Weights of a small transformer language model: 13 layers, some layers without attention.
Each number is 500 + 40 x the weight over its row's rms, rounded and kept within 0 to 999. Layers, rows and columns count from 0. Numbers have three digits each. The size before them is the row's rms in percent of the matrix's.

# layer 10 MLP up, 512x192, rms 0.132, rows 144-177, columns 0-63
101:527473525597506489574472463514451512533542554399536516482486467463551495513514487440525511518529519433531537483482462448478461478531503467445494533494421598477556425540515503434497504477487459
096:491454515413495588514496507510471485451503579534492536425440588531490502549488514376537464528503469494496590515499462484397480470539515451536451484503482487481502445506531520492454495502462591
096:517418473466462512534537476556470488559514511450516516550583517488437517520480492535496527436441482468466451485529559408566437468539510503515449488440414495538465554460469538558539466485482473
092:511566528508498530512506527524597446504506418492550467455519492536505465446475538437553495525466505543483489434513482447536559502525478510528460492479572482506473465515499483449511578505591433
105:517545500469507472501493446484541422510440546452448523519477545444548473533483447489517455531464483458509456532446481436492562568504463534440510470496498482516489485451481515543498512494489537
104:418536509532537483528507497525525501474580460461479458507470525463454537508499506616525544461449484514464478494485507488464487522425445499490553467509529471559505515582558424508541494542526463
098:492481531426507516549527555521546567573550557502542550522470452462503473504472460516493476509523477485534506436490517465499500523505539499488495473466466431510550394480503485410497474557464554
090:441446462478589426485520488525494496475559518434488532563496523433455488503557470502505494427502452615515504488483515482498537495512489491446448440501510514479486523491533491420512522521482471
095:490522466567556525558567439589532486534459460512560446430447500563490521510556538535484507471431537500526450553479531540459454522515531543498562496486464485490523467480455473442455496463492501
103:481564491590506485561445545542496452515493500473476484522525510533455499490511500443458448530445518533483562513497424493546492546508552523466519509531480547478463470499495526417463516609481495
109:469464571465543493458500487504500489541500490507446424481514477545498451534523549521480514474450528495503450488465507528407551488497462471635511491519608522518495508500558473438509498446588433
099:544502593487557546539599532497542498514478475533471505476497439459491520464519520455483512487544529497488501529544477565523442526448504490517504505494414466568485475457543477509545570460467491
103:504496484502510511492524518566467517505491498415444503535511473436510571555511511511502527493447411512535567443478491420561485484515486492531510512463500483498471506541527498535455537472478435
102:529564481522522546443533517496501459561586533525564527528444488471483431504484488507463452558503467533482530528439520589488518488486540513502512550586509528532509516456555474485485462573506497
102:449481516509522553533545514497458497509465526497517497504457480502528491461556508484510429525496400508447540536511413377501496471475496506513485567491480472563536473474492454470566474472485431
091:554505493517463543507483538555550542515520483515468522489432478494529553510536544478533480546405479439496476537523484448531502538549534458498536557508508440594426557514437452468491474520443471
099:501519519517449451484528495487552441509525497452517543475499538479486518474508493479507498517438468502470458456430478445512480475566488493472482436502421499568533495510544543476379511567523459
106:549475526498529497558525521412517526527520465527468511543512493474511545521494502466467468528577517495537570478531557401465434478448478539571472611586526531533499462493457520529471429567501485
097:461438526545495543470534531532535366431438529465493512603486498479535568482475415504503502481444471437537523515390523518524461532445559485519484609484519470525458484504535519500459518505511550
124:430453514482543507462547441510469550513466445448562534423516523486552402538435441484478523465505571446509540490483541496535522511547494531532501479492535459478489526541471507383481531538451544
102:494492511466495513500548473508506487533501466545474480559528469552396583429505460494503475477551506527460513448519549565496494537557476486536619529501448580480526522499441562439510531426552533
095:469461499556443557513514492516471494490508474415469559515542448525490474518561456445527512432474481481489479520469565479503563576525462449461557478556470385487487503489501464536483432490531476
108:434471556519525469435504482489447561505469464546497564578473449547469460498513586487484521501561556506499488436515518484550511566461511542513513471461517572458523484464466475515467473449548508
098:457545504495427512458531519499432491507438496529458522472566556493472464467518503433549451483449445580466499517485463481456523530539512551484483419507461483547572495517537486509460533496540484
099:501474577455538532509458471536479464539512560551567537482433458515505560488495470479525491494496488532523505494399478506523493505532476508495485492440542501536399419561471493535519476461516478
102:471521521457462535526551483472448484450547491541551507505533513515508483524511505518506443562454481429511457538511493448490512550530404500516441513433470541517527496443518466557433458559509512
105:471468510542541493472476470480481538530507494461480564572455480418486484510502516486553535522530521544511611477483503524507531498437543472493467520514511440434450522533543528559489541537461452
095:482537479484442544549503474530501453518465521484475458530503489527507439506523429421495462503515473484430492533432527544613473515495520494516481512462497417581479522542531549581511481482503524
089:560524508454492466522473468525541532513503508520459400513539529516535486577526466490501448556559499547452509464485475453501529472532472542546437540553469511539477539555460444451483496541433526
101:536530488520549503515505524428516486513478486507492522538483465500539557498504463457541465478534475430552475464546495470513432466503474500508533523396528534419391492471578508516488513506491505
101:493467456516483480607533473503499512468570482479518518510471477480553592538402542526538481574476457499500462536492445529442516528562497500492484444421449441456582506410448523509566560483496439
103:431493476543506460534592427559501550532528414498401527575502505446548471485488492440537510438573516526521528570517463493566438478477470469520480493479456506458495534517540491512477623500486513
091:489491477503530512462550483503509530531521545458552470467534471501459534519482494453587464467480535533473461549471489541523500520463453537441502550535485598480521551544474473437468560526434521
083:538479546482519429506479483547498557480526585634514523502475508524540520509533551452452493447516497506527527491510435493481537552501446468545470514392486568443538464452495522495481560489493501
# layer 10 MLP down (transposed), 512x192, rms 0.0779, rows 144-176, columns 0-63
099:504472521460473424509525498496530481467525486509459509526513378488566516462488501462448401579521532518505490520483541517470515501573554468455529529476548538479440495492401468519561527587452464
100:548472577440487386469505470555496535559458466499565508521552495496533473414500486510544513506455488486482478463398490488524560488476418519556509479514548514521486481470442529491533474515448506
099:484527486538500592459565512485526531561493438444511531445465445496524447418527484517517528511544462453447441475500487577512514496433507532522527500470539482506458407468511534506547517517485530
096:442538515483511543529539540591456523461523527544525540439508517549486521499434494557457491465467524498475487525517514471477493579478548514557467511510490535437530517462498555557465490564436508
100:425496466511481424546502451451505502514483536457531479415539533525460481565542512566499498596517571451404497457499452500476496541547506595536511462567471488453497510460533510523505443521515495
106:533519485564523529499466517446606496486465422528517380570494478545425496505505497524421471550529505513485503506496513493479476525500483512528529505575532435527507460523473467517506571489517530
098:519448500452514576506449489490523543450499527532528532500443475505473500476534497478481606503476578518483431547460537592445495445527464575515469516541489439511470494503494431551486498486569472
091:532489550520451521524484518499467479475445539466472478481474515480559483497464434506481615515435479441491455512543575527433479453559459557528449555518526505472528489514435498501497502568535533
097:485448440467508498503502544507540525506571468535515520536470451492528487556546466476533553579511509536536471469429540502501504493543457417541515536497469483582519453517495539543475490504494532
106:458420508492529542483537482476495534515495482476427455490476458512488471503509488495421520488487496548495478489411490477418482455487520491524449477477577550501505459489456561525428517583490530
109:535467533503545536560492505516504515465474486421549464502460479552488477477521584448551487547535490453532476502502576485558490492470545482488487513471519524484489436554481390476414488441421535
103:515558535560458493503482445525499574508513434582470525564452569472441508557431451526444439427470479500479509480441495482501481441543467462532519476496400527533526525441520465572468501418528501
107:526502583593485560479525430529554495512525504549527535494556496429497489480473422504508525471501523468474480513516579482375491484517505462513520499445581468573500533485485449524596499517446527
099:452417578427559484522454522494493497421511535518447509514495575506470496455495506471510569539508519575503495549509431480525430488514491465520522511478491459528480474493487419538513469505450454
103:431516553508468506481490436500505517543583508491508477466490490561499509471608464536528498526444460557505466417485456533516513503508518504510525496507528539569504484564488579534467531543453571
093:503594505465541452571486505521533515451385526486449528468545399500540565537550533498544511463450534564470537452454482448634534478506494453520482487490514510487542471429524500501440519535531549
102:515522521423536479518474479547570483477473411478511552510534553518537490474483507480476515519574414503475503442550500468501468510551459467472486535508560474482530505492452542471476505478525494
106:483424462535486522480516510548552511546516486399494481440505489579531534480495583523512399518456500463545470512541505477500469505435437531532461488551483526462454488539566516490482477527546499
095:450487484479451507486493488530495545468480417491537547484525456536538519473460515527587470460479508490528475485524530536552555516483458483490509515519492462465433467508460460526470528424554500
115:470569496502492551506554506469535452484538487498444449584467523467568549508525479465464445521514467540542508526430551558539471499563548523619510479502523517463449499475467554530506557504490526
111:489484488506560463550420489515540512519565453541544436499489420516501494471537587583536439525500505543504508529494503522502519519491498459476552500533490520563481496416554443438491543475524452
095:586449521443518512472488526520463504514552546530483506546469549464547534505502446470477537495479497504472487424560484457603507480475458545467508559428469518546489603476536498530521542520432481
102:483534470530480521480535509473497556480528544525410440518507506515487572458456514517476410549581570472468475480547517503532525576513519548562552478520422559462512494516534522491491478481480435
100:503527484522492406562453520512484501460464487518496581536546551506472605510363575565431489505432511512555547482451442434497428490473490506438512526432514508482413486473495559426522501556522489
100:490490451576470502573462541539570536460461501576512459424465432540531459482444448475504472530499483541516493518547464542476546464495533522606517432542551490473402485452478511515520452427472481
101:536475495493518575481490493473499426505510517510450496540590496499476498487575461482516436469512485546481459460497517520481463540449527509555516527528500510511565542537449619512553464498418504
102:569475534483476553481520523517477479503507477479524527534513485523454430474562545477563466439527406517592454472538461563522437536443523452568546487500484447550528486590456523513498450489516530
095:520500483445502447535533495468477530436520453519518465496632487510499467532460473529404519461481562539491524504555495465488494510531460457504520509467499541498548439429441480542493472515521442
095:498583474493486490465498447522481456525468441530540525554457556569507459425474521513458495422499478429464514528456427532607509491465473479505516585458468490505471433537513510536548543479556536
102:467507467514571491482512491464513524553455447586568552427484521569506483518559474511447519513524477500466488582559403521570471547526494521509500442462538554425490499557514493499465404474561473
103:478518490511539496475459476496450505522506585484466499530550433504413532482507510512470563480610516499512491466552477488505462497468495495507552524550478458423498560554546510488460462472444540
102:452498522487499472564537531514501515472489527510509523528547528484473485573510525527504497494432524528564606571452504564453457533489526542455504474533564564515528447501454597504458439542456523
094:533596522558438548562480565528505495466437508454535472482438529554476520446467444499505569517564522492531501498490503499506500585515411457526513485485419413493564490505494490529491558462473517
# layer 10 MLP gate, 512x192, rms 0.124, rows 145-177, columns 0-63
094:504507520533561525491546574534489488532452508504507447503529502454499485497419488453513561481454518458505460451550410487519559504542590494459575500485446503461449497490521522509443474485474487
098:487417493481516456494533509528539463555494417392559509499475526459503576459501453590463543479489505497490411563544563534488521468531503498522543553446433470554421491479425525473498486558547503
093:578535578489624540562442425569522569532584464498520502625512458563501474506468503508422499532474494425485519495506531473483529525493436570497507500471520468522505511499555492518465515546492475
109:488501541518506625494455525529484607535548517542487520543471487498481495459578516492375464452523496534527493542529452521542399514482547474513492521527486520499465527504579478478539423586498456
101:507476478565529468402537466496547490495454497532520469493489555561547554489601482460532573557486439520461510500504479573521542394552473540496488457465492432518527512480539498460460527546516458
099:501596519528484510517484472494485492492531468474478544466513506535498490480517560433469474440526487459522554499565456544449546488430563502524533527546486457471497556510500511492484511521519531
081:435596473538522498478484558495510494544529520544566538519461499525558489475510617465533516534489507573544506479431445534574557531490522469455496431562501491568520459525563516482529501532494544
096:467520572496464540485426502425588508515425467437543491506433538521483563435563505452422444522459531488496454532502509462509519473566574568441560499493494441520524497504497502555507530502561548
106:471499478504533455484475477455489516544549504466448503455520479527621552512483470507477399509542417600528533537519535505440558498531569459511466521455475541536506487480518511506538524505515512
106:475460605506506551459462588476531535424471526469489479471480498489500564484504450515508512534472524511479486511478540453510566537483534500488516546492565556486486561467532527489484454504450506
106:482421454454501420575494501470542479473523576518471492468548501553505473501531533583503525546471474470483512512513467494508454553420509480459537488491523477512576475466440511476488473601441490
102:507552591557494511506470576571497466407514522539483522452505507510593442544431496500506482503491647481582495473502391490487595528562563470541449549521513479549537497515486533514489493505471462
102:462566481487460531404559482451473486528520476517571413474485529449506503545452470483477467502440497467541463518431517493493495550389515486512410537517479507502453523549494534443511605494542498
093:519524509550442497428528516551474468619579455538493476451550491500487463491541608499542542505508471476561540510501491471539550510505420471521480421530465548566477474455477508413445531464525504
089:542477459532519544504459496513513480489526475459483466436433463520537482482526527467443493414506449519514518516506515506466562447551549562448617501609577456431498468460487544438481467508558525
095:513563474452495560528507463490514497488556460571496491473479496523544544444428465412572570493457532423499479536530431491516484519499551473513494540454532498489545553455500562507484472535492466
102:493499482504553537489540453508590448462429564500530466478531478502464447515526500492513473501506481478506515578440491464449470544446535476550550447534594563463476418426551548537577484518535510
100:512524461517478484553534511506478547545527567525512454498479545551393465488505557531503484451561495485518521499509450490439510570557479542538519486555455499476518513458453466550563497508526544
113:460433446405584521484515477479524509548421436550483457464527497513574513442476421512565530475503524490530542518488497476452480562491523540601484499480477463499552511588547526493417452384501518
101:509445563453517574508502554435556407561509499501478414506514467468458554504439517503479445433472516505504481528454478540518441540489483454489564432489481577545585485538525488397503555500491508
097:450519524459503436530518509486535460469563567498550490406478528490484512483452536530492483553498525582484549492471489486488518471528585550493439552524437427449540450512551536470508487504536533
105:469460503501464564504500555458526532448532447581521526418506567475464481456468415481446518490405480530409530517474472492506460531539577526536492436466511421546544480521526498568530480502493491
096:485491502494494593502464449446495478443557637542518511495455459486551459526492531489468473557516511522504440507488542556555479522423551553521467524460576485514555434436518568505541471451523485
102:503427517568500484550419483460520539642502534480487482583550489461483486431489535524573520534466486472523496458520523537530501531473425555504455519466465456512551548528489485443502467510514453
100:480530496555471519510421464536569538524514502441470454492574473502473445493510523496523494429525491517503530461520442568550508501501540462558514478560459560490455478471511399533524443511500523
106:486518475546501453526498498497492486450499478527468518496597650462486473524459473533433560469502547479492565507523470511417569504606471493426527456530560537494481440487560539470501447494466481
102:526459554605597480500466490494526486528492534561530432425473541534476534450494450481481541520521555463499546537525487533519487463449448494427490486555503547524500463479504497517525434528405567
090:495538602464592533509518563430511510508551517465487479447523521405479513530464552473520472475515551571495396534525511488480536471498479495518491529466427459504537516491576547473525559497488495
099:522510448481535532466411501483536559455510435524555505418517596471453498488453559526499474547510498495433433448606482433525548535444460513534491462525504488494557508513516411500508467503507531
097:431532450512486487408481505466495461543439526587509481500519521450514478531530440466553477416470491515547527498472436402486500503424463580525547563512459506475494519587526538469563498559506390
097:529537469511541483501516553530524562463512521554466516527478513535505481461473466536448521458467515558511559535401478534511485478493472548450543572442532606504457454516451475497439426517450492
089:530467498500519506559547455554484468509561500434505430523501622421554525486534435438470504497477549539484544538508534525454513490458463484494457472625467469470526567466530465465455446417458514
084:551458463492473504490504486555479574475433505507461525592528463547535430504467491500545516460485549505456501530521566528457531468450498430536532459408451551490487461556470486448533518445495502